config = dict(
    num_hidden_layers=19,
    hidden_size=192,
    num_attention_heads=3,
    num_key_value_heads=1,
    head_dim=64,
    intermediate_size=768,
    vocab_size=8192,
    hidden_act='relu',
    norm='rmsnorm',
    norm_place='pre',
    norm_eps=1e-05,
    positions='rope',
    rope_theta=10000.0,
    rope_fraction=1.0,
    qk_norm=False,
    attn_scale=0.125,
    bias='none',
    tie_word_embeddings=False,
    parallel_block=False,
    init='normal',
    init_std_qkv=0.0371,
    init_std_o=0.0,
    init_std_up=0.0371,
    init_std_down=0.0,
    optimizer='soap_variant',
    learning_rate=0.00626,
    beta1=0.95,
    beta2=0.95,
    weight_decay=0.052,
    lr_head=0.00997,
    max_grad_norm=1.0,
    warmup_steps=200,
    schedule='wsd',
    decay_fraction=0.675,
    decay_shape='sqrt',
    final_lr_fraction=0.0,
    batch_tokens=131072,
    max_seq_len=512,
    doc_mask=True,
    train_tokens=715800000,
    max_steps=5462,
    dataset='wikipedia_en',
)
Each number is 128 + 32 x the weight over the matrix's rms, rounded and kept within 0 to 255. Layers, rows and columns count from 0.

# layer 7 attention output (transposed), 192x192, rms 0.154, rows 7-24,71-88,134-151, columns 0-95
[[141 109 109 105 111 130 165 116 132 119  92 123 185 132 102 120  87  60 164 155 129 139 123 100  69 130 109 142 163 188 155 125  82 167 159 126 153 151 149 122 105 177  75 149 114 116 183 181 159 104 114 148 121 119 135  96 116 147 121 129 144 105 120 142 168 134 113 180 130  93 106 115 203 137 126 153  88 140 107 128 154 170 144  81 137 181  85 164  94 121 146  73 183 102 173  86]
 [133 118 153  80 161 158 104 125 136  67 129  99 110 114  93 147 169 161 158 110 121 150  97 176 106 117 129 115 175 104 127 126 105 125 102 113 144 121 104 147 140 128 148 125 131 182 141 185 105 134 157 159  88 170  78 124 152 123 107 134 172 148 115 164 133 134 121 109 120 143 130 146  98 159 112 121 146 147 109 133 132 169 152  94 130 141 135 137 112 118 130 107 186 107 133 120]
 [133 116  96 130 144 119 150 155  97 222  55 117 133 138 154  58 150 171 138 128 147  91 173 146 118 126 146 139 143 109 170 141 126 168 143 119 165 138 109  95 120  62 122  86 126 153 172 109 137  50  86 100 159  91 147 142 105 138 137 103 127  86  96 101 172 180 119 143  99 118 158 129 130 126 117 159 163 124 110 205 113 135 142 121 153 116 124 143 114 147 156 141 119 112 106 157]
 [115  91 148 147  97 117 141 118 126 122 113 140 122 134 163 112  88 152 112 137 164 113 132 107 147 124  90 165 120 100 203  83 127 144 174 125 151 122 119 162 177 160 146 152 144 112 110  98 134 119 115 123 147 139 162  94 120  65 146 135 129 110 168  97 158 169  84 152  91 152 134 116 117 136 128 118 104 135 207 143 116 212 162 119 105 127 140 124 137 137 138  90 130 193 126  99]
 [175 121  90  51 110 163  73  77  97 105 117 134 118 182 111 145  97 129  79 136  75 201 116 116 130 145 128 184 132 168 122  99 182 138 133 198 136 154 106 147 119 165 118 122 139 130 121 137 156 139  82  81 164 158 109 139 157 134 122  91 101  78 157 172 149 128 161 128 150  91  53 125 161  79 120 150 100  94 136 151 151 114 182 153 166 184 142 105  64  93 126 121 103 100 155 111]
 [118 151  37 100 111 102 189 161 132 152 131 119  73  86 136  92 120 142  90 140 107 142 131 152 109 130 155 169 136 121 191 134 146 152 148 115 107  87 127 122 134  95 189 160 169 129 144 118 151 128 139 121 136  97 128 139  94 108 140 126 113  68 119 146 160 108 107 159 112 118 141 130 154 170  95 122 141  97 166 126 160 145 100 131 137 137 105 114 164 110 104 157  77 143 110 160]
 [103 130 171 147 159 120 103 149  93 111 102  79 129 107 118 131 168 138 152 120 112 144 154 170 136 133 125 135 150 119 142 100 121 153 124 140 103 138 109 175 132 156 149 167 105 135 124 100 118 165 188 108 132 139 107 141 147 106 117 144 156 121 113 106  89 116 106 111 160 134 131 131  97 150 135 126 134 110 109 127 118  79 125 164  78 156 108 112 107 155 108 129 151 121 134 172]
 [179 171 131 111 135 119 113 141 112  80 157 110 147 165 147 108 184  97 127 107 209 153 149 136 149 124 138 118 106  82 203 106 161 103 170 133 157  87 150 133 138 143 154 137  94 171 134 128 131 126 131 115  92  91 143 139 181 145 104 184 127 118 160 137 132 143 103 138 145 102  93 103 102 117 110 180 132 138 143 142 166 140  67 142  97 177 151 163 126  97  85 107 194  89 114 113]
 [148 129 132 131 119 121 144 119 121 110 163 166 115 124 173 119 125  81 172 134 105 114 151  71  83 165 117 153 130 107 154 161 165 179 147 102 187 121 136 133  98 128  77 157  84  86 181  98 182 167 126  85  77 168 122  68  93 139 123 156 116 149 137 115  86 141 123 160 122 148  88 121 145 146  82 174 157 130 104 128  94 147 165 176 112 197 100 118 100  91 172 123  98 160 185 166]
 [160 139 161 138 170 160 153 112 122 179  71 173 159 135 152 148  61 106 111 118 156  95 174  93 122 119 121 132 105 179 182 101 116 157  94  74 112 144 144  76  89 124 130 114 122 161 129 105 142  60 139  91 105  84 149 127 136 174 120 177 140  69 121 164 181 161  91 125 116 136 199  83 125 146 108 105 155 162 103 151 145 171 130  71 167  86 190 151 153 129  97 143 168  84 140 140]
 [135 129 105 164 114 101 105 113 126  67 175 103 132 113 169  98  86  90 142  99 121 173  93 140 122 149 120 130 144 140 125 128 149  89 128 110 156 119 134 115 119 119 106 125 136 138  93 139 146 100 136 146 108 122 145 139 165 100  96 107 169 111 122 135 102 125 132 163  68 123 145 153 139 143 133 108 132 143 159 109 138 139 165  93  93 116 184 100 101 159 179 128  96 106 115 146]
 [109 142 153 107 147 128 156 107  55 120  53  95 182 118  86  86 196  70 166 108 124  91 141 115 108 137  87  91 141 141  69 188 141 182 131 156  81 188 135  91 148 134 125 114 116 103 110 127 109 149 174 123 109 114 131 177 123 154 114 112 114  81 149 133 172 155 150 153 193 152  93 155 102  96 131 161  89 112 118 113 156 134 108 126 107 130 143 147 135 131 130 110 134 175 152 138]
 [138 134 187 112 157 124 213  78 112 133 110  87 138 149 120 169  45  95 110  98 110 105 139 119  59 136 116 100  76  58 126 136 157 133 147 110 137 150 129 121  97 134 140 137 175 108  92 151 116 140 161 104 176 118  90 113 142 167 112 119 161 137 139 159 160  99 124 184 122 170 126 128 154 101 155 109 104 144  94 115 192 111 104 141 151 161 145 137 109  86 150 120 101 125 156 129]
 [118 145  81 139 148 105 196 151 151 198 144 127 152 143  43 149  61 108 233 206 127 123 110 194 152  82 135  92 105 141 130 161 105 131  75  77  97 123 154 114  89 113  87  89  86 135  93 107 164 133 118 132 127 132 137 115 104  88 158 159 168 143 144 121 119  90 105 102 123 179 125  88 112 122 218 126 161 178  94 147 154 148 104 164 144 146 120 108 140 136 116 122 123  63 106 155]
 [119 168 136 100 127 185 112 158  78  86 108 157 123 135  93 183  88 135 161 146 107 118 174 123 126 151 101  97 132  94 158 103 120 120 149  81 122 119  96 169 141 107 129  75 130 156 154  94 169 126 113 131 128 135 125 127 126 136 113 105 130 151 156 160 152 155 148 105 198 178  77 125  74  98 161 105 114 103 156 149 120  87 155 125 142 153 135 121  97 173  97 120 134 134 143 167]
 [123 131 110 111 105 173 112 144 156 102 128 180 128 155 117 140 129 178 125 121 102 148 111 158 132  79 149 136 163 141 155 158 145  73  84 183 108 171  85  84 116  95 121 163  90 120 109 101 164  77  90 124 133 137 125 136 139 147 108  93 157 147 124  85 117  98 174 149 106 116 178 106  91 105 112 196  41  92 138 103  80  83 157 145 141 118  60 130 116 165 155 112  75 157 140 142]
 [ 90 141 151 120 174 140 118 118 116 177 111  84  91  87 105 130 122 137 161 122 122  71 153  98 125 149 148 135  97 140 104 133  92 126  77  69  78 109 168 135  98 120 169 144 114 123 102 167 103 167 183 173 130 175 116 140  92 107 105 106 131 149  92 120  86 122  90 144 115 130  71  97  99 101 118 112 129 133 125 131 113  62 125 139 179 112 136 166  81 154  68 133 176 110 134 122]
 [144 123 158  86 156 117  93 124  93 109 134 204 115 111 157 113 145 113 146 150  76 155 137 132 138 112 134 169 111 128 127 199 156 115 128 102 166 153 131 155 128 139 100  94 128 160 120 195 153 112  94 151 112 110  75 112 105 162 134  60  97 153  61 152 125 123  61 120 143 142 102 164  57 176  89  99 154 121 110 182 126 122  94  92 136 125  85 154 137 133 114 137 114 126 168 152]
 [ 88 100 156  78 101  87  65  93 127 189 112 142 115 101 176  82 121 179 120 190 142 123 152 135 209 118 108 169  86 102 105 121 176 169 120 151 142 120  91 151 132 169 117 120 130 158 109 187 168 145 139 139  70 125 133 102 131 109 149 117 179 132 164 167 163 112 154 107  50  49 131 176 115 101 166 156  99  94 161 104  91 114 133 136 107  92 219  90 113 126 154 113 123  87 207 107]
 [197 114  75  91 122  21  81 170 116 104  45 128 187 147 115  92 174 108  97 103 163  80 110 105 153 152 107 177 142 105  70 148 125  83 158 125 114  56 128 125 161 182 113 114 126 126 190 114 100 136 129 134 123 105 173 119 130 131 136 144 117 106  98 124 138 178 187 128 131 178 211 134 123 142 102  78  75 152 145  86 114 106 118 165  62  91 114 140 118  75 150 127 132  82 141 106]
 [182 201 191 143  96 130 110  98 134  71 137  80  40  82 133 117 168 126  90 110  94 140 118 123 165 137  82 100 151  94 160 169 101 154 109  89  86 139 166  89 149 193 136 144  99 139  93 164 179 158 169 140  74 150 117 174 182 138 105 116 173 138 174 185  98  68 127 131 107  65 105 109 106 102 104  95 141 126 151 130 115 126 147 155  88 109 126 114 185  89 136 191 124 101 102  62]
 [113 132 129 119 175 140 166 173 149 101 152 140 184  68 102  95  82 142 151 135  83 114 135 109 170 121 121 128 118 169 148 188 103 109 138 125 145 123  81  66  63  78 162 113 148  83 120 194 147 125 172 110 140 115 160 133 118 252 117  86 127 162 148 163 131 122 109 107 151  70 128 158 143 113  90 159 122 117 156 113  90 129 105 109 168 163 141 128 129 114 114 140 111  95 133 113]
 [140  52 175 212 174 110 180 125 180 174 151  60 140  78 120 110 117 127 186 136 147  83 111 106  77 109 166  66 118 127 140 134  80  87 144 139 105 125 147  98 138 135  90 115 121  85 133 121 140 155  95 120 110 138 134 101 131 174  68 159 134 155 115 102 128 138  75 120  85 127 165 131 146 118 104 132 155 132 142 117  77 112 100 156 102 127 121 117  99 125 172 116 132 142  69 189]
 [ 67 115 195 139 140 147  89 133 136  72 116 163 144 131 114 135 150 149 128  99 144  37 203 130 193 192 107 102 100 159 137  82 124 113 115 202 125  71 172 130 120 127 122 100  76 136 115 100  37  94 116 147 171 156  84  99 162  85 110  90 118 136 100 106 174 114  96 151 147  44 104 119 107 145 115  77 190  75 150 111 117 184 149 128  98 134 151 168 122  52  99 133 147 127  89 120]
 [159  77 116 154  96 102 136 134 119 156 118 142 161 101  85 178 154 157 108 120 127 146 107  96 127 104  89 105  73 181 149  96 124 118 123  82 220 107 183 117 114  72 110 117 162  90 125 159  76 105 131 102 118 142  98 108 114 117  87 185  62 156 110  96 145 180 191 126 154 112 137 109 121 122  85 156  90  80 147 164 121 192 140 156 118  92 170 141 190 121  98  96  82 146 141 108]
 [ 71 165 107 150 154 143 135 125 134 149 138 138 186 126 208 137 154 113 105 160  88 150 151 106 169 181 160 129 204 162 121 163 165 117  71 121 133  90 113 115  82  89  79 147  79 107 158 138 146 126 142 123 151 138 146 178 141 115 118  95 106 152 109 131 105 134 116 136  79 133 149 129 134 172 116  72 132 120 121 157 105 164 143 118 158 111 140 133 150 163 100 120 100 145 148 120]
 [144 188 171  68 104 137 111  92 134 169 125 117 113 145  56  82 191 101 164  67 101 142  74 125 146  66 150 162 166 182  99 132  65 145 151 149 105  87 131 146 155  80 139 130 164 164  71 142 133 135 184 131 161 170  86 187 153 133 151 120  91 114 153 103 135  79 175  87 106 105 146 133 100 121 116 184 126 128 139 190 130 123  88 135 126  95 129 115 137 174 112  64 192 182 115 110]
 [ 92  71  58 186 109  78 139 130 128 151 141 107 136 126 140 154  96 141 117 113 231  94  67 123 168 177 124 179 105  98 185 110 108 183 154  86 173 120 117 141 167  71 136 134 120 115 165 119 109 147 176 130 177 183 177  99 138 140 132 112 133 161 175 140 139 161 148 140 168 126 120  82 100 158 133 119 140 145 140 144 103 106  92  89 117 132 154 125 124 106 142 167 159 126 122 115]
 [111 217 192  89 132 116 153  67 174 203  60 101 118 157 118 174 154 169 160 179 153  49 138  73 106 137  98 146 122 122 137 110 126 173 156 151  97 182 117 134 140 152  95 162  98 128 102 161 110 123 149 164 104 186  84 131 135 146 128 117 133 177 107 178 163 140  86 169 118  27 169  93 121 119 111 103  97 145 140 177 154  93 115 128 147 118 142 128 154 148 113 135 163 141 177  97]
 [ 95 118  87 102 107 157 149 144  95 121 136 177 160  95 163 131 133 145 153 151 150  88 118  98 169 110 121 189 115 133 155 134 123 142 133 167 158  90 143  55 134  89  94 157 111 154 116 144 108 169 116 167 188 147 164 134 147  65 146 109 120 188 123  92 125 140 150 118 172 113 172  86 125 101  99 168 175 145 113  87  53 119 166 148 146 131  97 172  86  53  87 142  78 114  81  72]
 [115 155 125 197 138 130 167 138 120 133 182 153  96  96 204  84 148 177  96 189 153 116 136 142 162 124 151 113 106  97 109 138 121 162 140  86 129  71 110 120 128 152 136  87  40 112 105  72  93 118 147 145  87 148 135 147 139  95 138 170 116 116 105 110 105  56 160 166 134 118 119 192 140 114 121  81 176  66 149  90 136 151 181 120 116  58 145 105 165  94 105 141 158 177  85 152]
 [123 113 138 153 138 113 102 172 100 141 159 103 132 154 171 116 178 142 129  93 152 116 115  99 143 177 132 180 140 111 155 172 164 115 115 123 144 141 112 135 124 141 109 152  92 152 112  64  47 149 114 121 131 162 141 182 134 113  88 149 150 115 136 171 112  81 118 170  91 129 111 129 122 108  77 112 123 185 128  38 148 133 152 143 156 114 105 143 149  73 117 171 147 157 186  75]
 [181  94 156 127 108 124 150 104 149 170 117 114 119 127 104  79 121 162 175 144 181 161 119 127 118 114 109 126 167 134 100 124  75 114 187 147 139  93  95  90  87 142  87 165  95  91 106 124 186  53 132  95 135 128 138 107 154 172 117  92 173 132 110 114 104  87 111 121  97 145 163 106 156 128 107 144 152 155 106 137 138 156  80 105  93 144 113 212 119 195 188 187  94 128  88  46]
 [148 133 141  99 111 149 161 140 156 163 135 123 118 170 139 173 139  31 109 125 135  51 151 104 167 151 137 154  97 100 151 132 163 123 124 157 150  68  83 176 167  72 124  96 117 160 111 128 147 111 166 125 123  90 165 112  99  76 172 134 119  98  80 156 134  73  70 163 136 165 158 127 131 155  72 143 168  99 144 137 166 104 111 106  95 155 116 114  95 133  60 125  90 137 142 182]
 [148 104 109 206 187  68 157 144  86 118  75 174 217 170 133 173 134  73 136 186 109 136 144 162  54  29  81 109 197 155  97 118  87 179 166 147 177 168 110 200 187 105  56 184  62 116 206 121 173 139 147 128  88 132 104  98 198 162 102 146 180  97 150 159 119 152 137  82 137 146 207 154 138 154 122 107 146 125 126 141  85 176 120 130 115 175 125 125 105  97 133  88 105  82  84  42]
 [127 153  92 160 153 165 115 171  90 177 148  39 100 121 148 170 110 139 117 127 138 130 162 120 136 121 105 107  76 155  83 100 167 111 102 102 177 128 117  86 105 134 129 157  51 129  92 101  56 155 143 107 134 103 185 131  88 119 133 134 111 166 128 123  67 120 224 136 129  99 115 157 160 120 151 111 131 137 134 139 160 102 121  92 131 104 135 153 173 152 150 152 191 107 123 128]
 [181  94 157 120 129 120 157  89 151 174 103 171 171 123 146 141 123  93 122  68 104 108 153 147  88 122 175 167 123  91 180  98  77 117 126 148 130 131  54 114 108 132 159 126 139 151  73 101 104 164 183 109 153 145 103  82 145  94  53 157 126  56 105 105  91  87 139 172 103 172 141 137 100 140 153 135 117 158 132 144 150 172 162  91  88 176 115  63 185 112 149 109 185 141 156 169]
 [140 126  61 232 180 144 145 158 107 100 195  95 146 163  63 154 129  88  92  60 124 137  80 149 121 153 157  91 128  76 142 152 122  70  88 119 113 168 165 102 168 106 120 154 153 163  74 100 125 185  92  93 155 166 108 165 134  83 115  85 106 166  69  91 100 116 170 155 202 148 169 169 111 158  86  61 142 173 112 142 108  90  88 152 133 124 131 139 138 166 132 179 114 149  77 136]
 [109 135 142 205 116 232 155  73 106 186 170 171 122 145 154 104  20 130 112 194  87 135 168 141 125 121 149 130 131 119 128  91 120 129 115 148 108 138 126  66 125  80 160 190 148  91 119  87  85 135 103 150 171 175 141 119  61 158 105  96 151 122 163 156 132  79  97  99 153  35  75 127 163 139 128 156 167  97 130 164 147 159  98 107 189 216 128 148 143 212 101 106  47 186 132 114]
 [132 123 170 121 105 136 167  78 179 103 155 154 133 172 143 123  99 106 166 112 150 152 122  70  82 104 171 187 159  94 111 110 167 169 131 175 129 110 121 121  76 137 104 190 149  86  87 122 113 149  96 130 140 128 102  89 137 148 136 116  99 148 149 111  81 117 192 144 140 205  91 146 172 140 142 101  76 119 171  76 141  76  58 107 102 189 197 109  94 110 145  12 108 155 175 190]
 [101 205 130  85 161 106  85  90  60 185 145 174 108 123  92 157 146 173 111 104 144 163 143 164  87 126 160 104 105 119 104 117 131 111 118 103 138  87 192 179 151 158 110 136  86 119 187 131  52 161 136 157  88 169 111 135 162 117 140 174 156 122 153 165  69 128 187 120 136 124 163 112 129 150 167 130 139 148 102 147 149  96 100 141  96  61 125 171 143 151 107 169 131 132 126 119]
 [125 115 163  87 139 126 142 215 104 103  82 155 126 137 178 122 214 109 151 157 157 118 141 135 137 181 118 126 164 152 130 130 111 129 130  64 148 129 128  95  89 100 132 158 156 177 154  99 123 107 158 147 111 161  72 155  87  77 168 102 164  93 119  58  81 110 158 123 167 167 137 162  37 155 142 160  86 131 110 113 158 152 127 142 138  58 142 109 147 152  71 148 156 157 118 107]
 [191  95 133 140 125 186  67 104  85 175 167  90 166 179 102 126  89  91 175  96 122 181 109 104 166  71 157 139 131 183 101 137 105 206  78 131 131 188 134 154 187 162 111 140 187  88 146 118 109 188 143 150  72 156 113 135 144 128 107 142 138 176 155 118 161 135 122  64 149 196 110 134 126  55 217 142  81 195  84 115 122 108  91 158 120 121 149 152 106 107 148 119 183  97 159  96]
 [125 159 130 129 127 134 124  96 113 163  92 122  60 148 114 133 101  52 110 121 169 152 131 106 109 144 165 148 128  64  90 149 190 129  98 140  75 132 129  91 118 126 121  68 134 159 152 112 121 102  97 137  63  99 162 160 112 120 140  58 132 101 128 122 117 134 113 143  90 181 132 146 161 127 160 107 134 144 133 145 124  64 171 110 159  96 175 172 101 141 179 151 184 153 105 132]
 [135  54 143 174 136  75 125 138 147  54  73 120  69  81  76 152  69 156 145  99 105  89 106  89  87 160  93 113 118  96 104 161  98 160 186 168 114 191 146 128 131 169 100  60 213  56  83 120 105  95 132 177 160 120 108  84  72 178 204 104 115 130 116 134 168 122 158 135 174 181 117 141 135  81 148 157 129 147 143  69 149  69 142 156 109 115  90  57  97  96 161 149  86 137 152 132]
 [136  98 106 158  91 100 112 135  96 129  72 131 141  89 106 140  59 146  70 144 193 143 132 141 145 137 171 109 115 156 191 172 143  68  45 141 128 140 113  82 114 213 137 103 123 151 145 184  88  86  86 130 191  94 171 122 144 144  96 137 167 102 113 145 129 118 111 121 110 153  96 132 142 131 178 103  99 123 165  68 114 131 113  62  85 109 175 154 103 119  85 139  97 103  98  91]
 [115 102 119 105 134 104 130 177 108  51 121 108 108 111 107  81 201 140 144 154  88 176 137 159 140  69 130 131 132 122  75 154 171  88 131 184 144  88 111 130 101 179 132 123 119 173 111 137  67 154 131 145 121 147 111 162  44  73 162  82 110 142 111 113  49  83 135 124 109 135 101 186 151  97  95 199 119 100 161  93 159  90 191 198  95 161 103 172 138 127 119 126  73 119 124 127]
 [103 127 106  85 111 154  94 163 132 134 146  94 166 157  66 190 101 175  89 109 108 100 145 152 153 121 172  84 170 110 103 146 130 116 148 112 171 131 124 116  91 163 111 145 138  89 174 134  84 140 120  83 130  83 137 114  95 113 157 192 116 157 155 153 121 135 145  90 113 170  61 129 125 122 136 167 121  91 101 112  54 106 117 169 173 141  78 145 137  78 114 114 127 142 102 147]
 [155 125 158 121 134 119  44 131 156 116 135 149  78 183 135 128 137 193 121 114 111 151 112 120  88 118 111 106 134 125 200  92 122  90 176  26 152 163 129 140 107  86 106  82 157 138  95  84 139  72 150 115  88 132 114  99  85 167 118 129 143 120  87 140  95  90  92 146  77 125 119  87 136 163 113 100 120 112  96 125 141 139 151 114 160  86 112 135 181 142 126 155 175  85 144 139]
 [ 89 128  66  66  58  74 102  97 115 103  85 104  84 109  40 169 108 126  98 104 157 127 116 120 129 124 169 165 151 152 106 128  94  70  93 141 150 137 142 110 165 112 163 190  68 178 175 143 139  91 136 154 151 131 184  87 104 141 117  96 111 114 155 117 131 225 137  92 141  96 152 137 111 170  69 121 161 201 168 195 123  98 125 112 135 178 117 163 151 206 137 156 140  87 144 121]
 [148 117 152 121  92 113  69 122 156 128 137 139  71  80  96 138 133 142 103  85 129 189 165  38 111 106 145 118 126 144  85  66 107 148 142 186 126  97 150 103 167 184 149 167 174  88 120 161 136 128 141 118 124 120  95  98 131 165 159 113  98 116 115  63  88 185 159 153 121  66 116 152  74 179 130 118 121  62 134 173  85 143 155 114 116 115 122 143 125 152 135 118 115 181  94 139]
 [ 97  72  83 188 152 130  96 142 152 144 137 127 108 146 171 113 121  88 156 100 104 164 124 104  96 126 109 147 117 152 149 121 171  96  93 137 108 163 151 149 105 120 136 110 117 113 106 149  70 148  90 111 172 141 161 139 205  84 131 138  85 130 163 130 128 137 124 168 174  70 121 130  99 141 137 150 105 121 130 119 128 164 118 172 112  85 127  36 199  71 151 102 109 131 167 189]
 [ 99 102 181 111 124 109 123 137  84 185 108 109 143 101 133  89 112 151  91 150 106 139 118 162 126 162 141  85  95 119  94  82 100 160 173  45  99 124 147 125  74 177 111 159 140 164 169 159  73 163 145 192 176 197  59 160 140 125 115 116  90 162 180  84 138 209 131 125 125 103 105  99 142  95 171  74 170 163 147 163 107 168 130 157 155  73 156 149 155 119 171 115 210  60  56 106]
 [127 141 136  51 104 162 144 144 165 117 170 103 124  98 102  69  94 181 128  91 163 137 125 144 145 146 189 120 109 105 151 133 158 119  94 157 177  86 147 152  57 139 151  91 204 142  96 120 105  86  46 102 145  67 121 169  98 113 137 126 134 108 150 130 165  90 161 133  70 130 146 110 118 156 172 148 142 149 102 153 166 134 103 111  87 117 140 118 199 158 167 104 140 135 146 191]]
# layer 7 attention value, 64x192, rms 0.129, rows 7-24, columns 0-95
[[170 133 134 178 158 156  66 172 189 150 183 103  98 144 164 165 131  61 139  99  85 126  87  83 113 145 106 140 117 160 137 152  86  72 105 107 117 141 140  94  89 167  98 168 144 148 147  83 136 164 102 130 138 135  89  84 132 144 105 122  43 159  91 180  87 184 159  99 177 170  65  72  74 166 122 139 141 115 128 103 181 122 149 101 194 138 106  84 137 146 140 127 117 128  69 178]
 [ 48 122  89 205  95 200 142 126 114 138 146 135  37 137 159 123 123 105 160 147 137  95 123 105 140 101 145  19 138 160 211 147  87 155 137 129 135 106 170 166  91 101 133 172 142 103  95 134 190  93 138 120 100 144  99  93 148 156 141 169 124 153 152  98 137  49 114 119 139  73  13  93 132 104 158 127 188 141 115 119 119 171 123  82 150 107 114 125 170 147  89 101 122 130 120 154]
 [119  96 142  96  90  96 164 117 133 130 112 130 170 152  95 190  75 125 187 117 144 117 107 145 104 130 119 133 147 177 118 122 150 113 144 175 126  84 142 181  90 138 125  74 161 130 140 125 153 136  78  82 135 171 116 110 112 114 139 162 121 145 125 100 165 142  75 119 127 127 143 132 105 189 131 116 135 131 147 110 168  99 145  93 153 177 117 195  82 105 134 119 163 194 161 142]
 [102 148 132 110 121 129 115 151 166  46 140 110 130  96 117 134 195  48 161 116 213 155  85 181 166 107 148 132 195 166 126  99 120 181 100 170 141 184 107 143 138 176 140 165 147 158 123  96 112  88 199 144 128 134 124 152 133  99 164 154 136 111  72 152 103 154 110 126 123 195 153 129 115 147 141  91 140 167 147 100 152  51 105 120 113 136  78 176  72  87 123 113 154 166  99  69]
 [181 147 155  93 121 150  95 164 121 102  72 167 140 127 101  90 147 136  68 143 114 165 121 195 183 189  81 115 145 149 115 125 176 121  98 112 165 114 142 213 169 135 176 141 106 177 113 141 117 118 187 133  90 144 127 142  88 111 144 109 115 146 109 248 146 145 161  62 162 125  86  63 121 141 149 118 122 113 171 166 150 116 135  84 168 133  89  86 134 141 159 156 166 131 170  86]
 [128 151 118 139 101 149 159 103 151 151 110 120  95 176 179  99 146 121 114 179 127 159  61  88  94  71 137  87 171  85 135 163 168 114 136  59 145 120  87 120 165  88 143 104 110 146 115 171 178  77  49 158  89 111 188  92  85 160 188 131 110 115 156 217  90 164 145 108 126 152 134  99 143 115  70 127 117 131 119  98 147 103 151  91 144 106 151 154 144 121 119 110  92 151 100 120]
 [126 127 136  74 145 119 146 104 165 142  99 161 116 121 165 176 148 132 125 149  95 108 105 134 126 129 105 108 139 130  58 138 186 132 145 131  90 151  88 186 176 205 101 132 163 161 116 130 111 114  97 118 164 134 127 123 103 143 161 115 153 105 106 140 126 116  86 158 103 125 188 103 132 135 172 139 108 121  69 169 133 128  92 107 110 130 117 121  83 137 144 100 168 152 149 133]
 [118 129 155  95 136 109 124 103  99 146 122 112 131 170  62 157 100 143 165  61 160 144 113 161 106 105 186 161  57  78 148  89 126 131 153 109  66 124 144 132 124  95 150  93 162 105 143 137 111 138 147 153  99 117 105 108 106 150 126 159 126 112 165 171 101 132  68 209 103 157 163 161 121 173 105 178 152 141 156 115 136 121 123 125 197 106  92 142 123 141 101 158 175 149 108 164]
 [103 112 133 135 145  89 161 175 135 107  98 183 120 108 152 100  96 182 133 184 127  90 146 100 144 209 153 121 133 118 156 149 176 175 141 170 102 154 150 121 153 137 114 110 132 152 107  94 101 132  67 132 109 152  70  85  91 111 167 112 155  88 131 148 170 176  89 145 131 165 112 135 151 138 168  84 203  78 136  94 117 123 112 115 138 116  87 136 139 118 147 170 111  87 127 190]
 [141 189 164 180 171 151  94 117 147 139  87 138 130 129 137 126 147 141 110 116 164 140 116 154 137 120 162  86 154 143 159 132 166  96  80 120 127 171 106 171 170 146 119  92 113 150  52 156 128 147 134  78  93 104 105 137 147 122 167 115 135 103 122  93 141 146 169 153 117 134 102 174 129  99 101 152  72 154 128  93 182  98 131 169 152 143 139 131 129 182  90 200 152 137 113 164]
 [106  60 113 175 112 117  77 167 116 118 180 160 116  85 153  78 117 115 133 107  59 181 110 208 160 153 141  99 145 174 159 135 163 127 140 128 134  84 128 125 142 123 152  98 174 132 133 111  94 139  89 106  92 115 170  54 111 131  90 143 139 115 114  94 104  93 123  86 168 212 165 107 128 171  95  98 153  80 153  89  75 215 128 108 125 109 145 151  73 135 144  99 123 112 112 115]
 [129 116 150 141 183  88  72 117 207 165 142  91 155 111 103 117 130 120 102 123 125 112 153 161  75 143 140 118  91 143 127 103 165 128 163  62 131 127  69 159 126 121 143 123  90  94 159 151  85 141 154  88 113  96 111 138 161 190 156 142 155  76 183 142 167 140 141 158 118 150 128 158 155  97 155 119  91 114 154 154 171 154 173 101 165 169 114  75 147 170 152 144 168 128 156 133]
 [162 101 165  69 106  98  76 122 174  94 165 103 119 112 155 161 133  89 156 134  76 135  99  89 124 120 121 167 156 163 117 112 161  93  92 134  54 178 151 145  60 134 127 103 159 140  97 136 167 165 113 105 127 123 132 144 150 180  46 124 108 154 128 129 105 154 147 125  98 124 110 126  78 103 136  91 132  70 110 126 142 135  90  77 145  94 112 123 120 143 135 201  28 160 172 154]
 [124 109 110 106 122 146  95  72 202 155 202 133 147 101  97 111  90 128 122 114 163 106 127 122 145 168  94 123 117 186  98  77  66 164  46 127  70 122 148 108 126 107 153  70 170  92 146 158 125 110 158 115 129 123 143  89 108 148 141 123  66 182 112 145  75 148 122  97 194  98 112 118 132 120 156 126 126 132 145 170 129 133 122  94 130 214 128 170 171 127 149 139  98 103 102 133]
 [127 145 157 127 146 169 108 137  76 134 132 139  99 147 159 175 114 141  79  89  88  90 128 135 180 115 134 188 125 133 129 129 100 185  85 122 113 147 154 146 106  89 197  72 150 175 152 159 107 164 102 114 179 166 113 102  68 142 181 137  97 119 126 153  73 132 185 113 120 127 122 126 152 138 117 142 179 112 150 106 163 143 179 171 160  81 150 129 116 103  89  86 133  82 119 171]
 [129  88  97 125 125 117 138 149 121 102 125 157 157 122 162 134 100 162 134 102 155 135 132 153  86 128 135   8 152 160 146 113 133 104 141  98 167 161 161  78 131 130  83 173 135 178 129 144  84 141 101  86 123 174 121 145 126 136 109 116 109 136 150 109 119 181 192 111 137  95 123 137 137  78 203 131 117 173 126  89 100 153 136 107  82 106 145 158  71  65 174  67 185 111 127  57]
 [133 190 131  96  91 136 132  83 160 139 175 117  68 138 119 113 132 182 137 168 124  87 115 142 129 172 118 169 136 156 144 107 106  67  66 141  68 115 159 139 105  79 145 122 168 131  40 102  86  88 141 174 147 162  87 148  56 158 187  89 116  78 152  77  72  88 121 132 156 173  78  99 104 166 134 205  82 165  95 158 135  88 143 155 106 136 158  96 157 147 144 183 124 157 145 143]
 [137 109 110 116 125  76 161 115 143 108 133 124 137 131  96  38 182 148 145 155 142 164 132  98 151 121 199 139 102  89 139 149 115 129 120 116 146 164 173 121  65 152 101  87 145 143 100 105 122 129  98 162 179 108  72 124 162 166 123 132  95 200 109  88 181 106  96 141 132 138 108 114 101 121 122 156  70 107 142 130 163 169 108 130 171 195 134 105 156 108  84 133  97 138 162 152]]